Part of a small language model's weights.
Architecture: RMSNorm before each block, untied embeddings, normalized queries and keys, local attention windows, value embeddings, hashed n-gram embeddings.
Each number is 50 + 12 x the weight over its row's rms, rounded and kept within 0 to 99. Layers, rows and columns count from 0. The size before them is the row's rms in percent of the matrix's.

# layer 5 attention key, 96x96, rms 0.107, rows 76-83, columns 0-95
140:35 50 76 44 51 40 50 25 40 53 33 36 78 44 64 39 43 70 58 51 45 44 72 47 37 55 52 67 30 58 55 58 50 30 31 50 58 56 55 39 39 58 60 53 79 58 55 66 52 54 62 49 43 44 43 52 58 57 54 44 50 35 45 67 38 47 23 42 61 38 35 55 55 65 37 56 41 30 44 42 44 35 45 56 46 33 45 44 39 35 59 22 41 61 45 38
122:50 49 71 66 42 44 44 74 47 44 42 56 56 43 31 65 70 50 43 30 50 41 38 69 46 48 52 42 61 31 42 42 66 51 62 34 45 51 40 59 40 42 35 34 49 40 56 54 46 60 29 30 59 57 45 50 25 48 62 61 46 69 51 59 43 28 57 79 44 42 22 45 50 46 34 44 51 45 40 47 70 85 53 54 53 44 55 61 63 54 55 46 41 51 34 63
114:60 60 37 44 39 47 46 41 45 65 46 47 46 36 47 43 46 70 39 30 57 59 51 56 43 51 48 66 67 62 52 54 60 58 38 24 42 39 57 35 64 72 49 67 35 69 54 30 50 64 40 88 47 55 63 32 67 62 43 43 35 63 49 51 61 59 63 41 52 80 49 64 60 64 53 56 47 66 26 48 40 58 55 43 58 36 64 38 64 59 55 50 48 39 41 36
131:51 39 41 73 49 51 38 44 46 47 55 57 36 35 45 55 55 69 39 48 54 56 33 60 45 53 47 59 49 50 38 63 36 35 54 56 49 55 58 72 42 61 49 50 42 31 39 46 52 48 58 29 50 41 38 65 45 45 55 65 66 61 60 70 58 38 46 39 35 32 31 64 49 67 54 52 47 43 36 54 66 42 72 34 64 76 60 77 36 87 31 48 60 56 62 49
105:57 43 54 53 57 37 55 48 41 16 46 54 22 36 43 35 32 50 41 68 64 62 52 70 47 44 64 68 42 55 37 54 63 56 34 47 72 75 28 51 48 62 54 66 32 67 51 33 49 55 43 51 37 35 58 54 64 43 53 47 46 53 40 55 52 34 44 62 25 45 34 65 44 52 59 49 58 46 43 33 44 34 52 32 45 45 45 48 40 45 24 72 51 44 59 58
139:54 46 44 37 54 44 26 29 45 47 72 39 60 46 38 76 54 62 29 40 41 48 45 56 40 53 31 48 50 54 53 38 42 51 37 77 43 49 51 51 74 61 55 43 53 61 52 41 60 58 31 47 49 49 49 34 37 57 69 35 39 39 46 45 60 46 55 71 55 59 39 53 70 45 66 61 58 38 44 73 58 25 53 52 37 44 51 53 64 70 70 59 43 71 25 56
107:48 46 41 65 52 53 18 58 54 78 60 57 46 43 53 53 63 54 71 53 62 49 43 24 63 52 52 22 67 39 46 64 38 51 56 30 52 58 58 57 27 47 50 49 37 62 48 37 46 53 45 42 41 52 48 42 89 43 48 47 57 49 43 50 43 68 46 37 40 13 60 52 43 62 42 42 36 45 45 45 62 69 38 65 40 62 62 52 57 37 48 57 64 49 54 48
125:61 35 46 50 59 57 33 57 54 48 38 50 64 51 53 58 68 39 42 57 40 35 75 42 51 34 36 75 60 61 40 48 44 64 66 57 59 23 40 51 52 30 64 61 47 53 46 35 68 56 52 45 40 48 22 65 61 59 34 53 35 52 37 46 64 47 53 42 40 45 53 33 52 34 51 45 55 59 52 58 53 49 39 22 42 55 30 46 71 36 38 55 27 40 79 58
# layer 5 attention query, 96x96, rms 0.109, rows 77-83, columns 0-95
096:39 46 58 66 59 57 42 64 47 50 41 74 58 59 42 58 60 49 39 40 56 63 36 46 42 45 60 45 61 57 50 48 67 50 61 66 74 47 56 49 32 20 32 53 37 44 42 43 46 45 44 57 54 23 53 36 57 74 65 38 48 62 50 42 66 28 52 46 44 47 64 64 21 55 47 59 60 53 64 58 82 62 34 58 51 49 38 49 54 51 60 36 51 69 58 28
116:27 75 41 58 60 65 51 49 60 33 31 27 48 27 45 76 57 54 53 47 74 39 60 47 39 67 43 58 52 52 52 70 56 76 39 34 69 38 43 56 50 51 58 48 61 39 32 38 47 55 52 63 43 54 67 46 60 56 57 46 42 71 55 41 51 66 63 54 63 55 48 40 77 62 38 29 48 39 49 69 50 40 55 60 39 44 44 62 59 55 52 36 45 67 60 55
113:60 35 38 41 45 63 51 64 44 57 53 51 48 64 65 38 32 51 22 44 50 19 43 48 59 65 41 47 44 46 59 43 66 42 61 45 25 55 60 52 39 51 55 39 41 50 55 57 48 61 35 50 34 40 22 52 48 75 53 48 52 49 55 47 70 33 56 54 26 53 61 45 55 43 57 66 26 43 29 47 36 35 55 67 77 58 51 77 48 42 41 49 64 49 50 38
100:56 63 17 60 22 44 36 44 37 50 64 61 53 38 45 49 42 56 50 48 65 39 51 42 51 59 52 57 35 38 61 48 76 64 61 55 52 65 38 65 54 47 48 65 43 60 73 58 43 60 71 58 50 39 69 43 53 55 57 54 49 47 52 40 62 52 44 56 51 47 48 62 58 18 30 49 42 48 34 73 43 44 66 35 49 41 58 54 23 41 44 43 60 72 74 55
111:32 48 55 45 50 69 48 58 49 44 32 36 56 42 55 71 42 46 58 49 57 45 54 66 47 45 43 37 63 48 41 44 60 57 43 72 66 46 46 33 54 39 74 58 42 45 50 65 51 61 41 62 79 37 39 38 49 61 59 69 53 37 44 30 37 34 46 45 37 59 53 46 41 75 19 69 51 46 47 50 84 33 34 46 49 41 34 53 52 43 58 54 50 47 30 59
100:52 38 69 38 99 45 46 53 47 41 50 56 45 66 80 52 46 60 47 38 61 57 44 55 63 41 41 35 51 49 61 42 31 41 48 20 46 32 47 56 39 41 42 54 51 68 51 46 53 51 56 52 32 73 61 52 59 31 58 38 64 68 41 43 49 41 41 61 52 41 63 64 57 42 56 48 39 36 45 53 42 58 46 37 36 66 38 51 56 58 57 69 64 49 45 44
102:56 61 48 45 60 53 55 48 56 55 39 79 51 49 56 56 65 46 51 43 26 39 51 46 44 50 47 46 50 62 44 22 78 41 74 52 52 43 65 52 48 61 75 68 53 65 64 48 57 30 43 31 62 67 39 40 67 48 49 58 45 83 44 57 29 55 61 49 50 34 64 62 54 28 59 54 47 44 38 49 38 46 55 35 59 55 70 41 60 41 44 43 40 69 63 67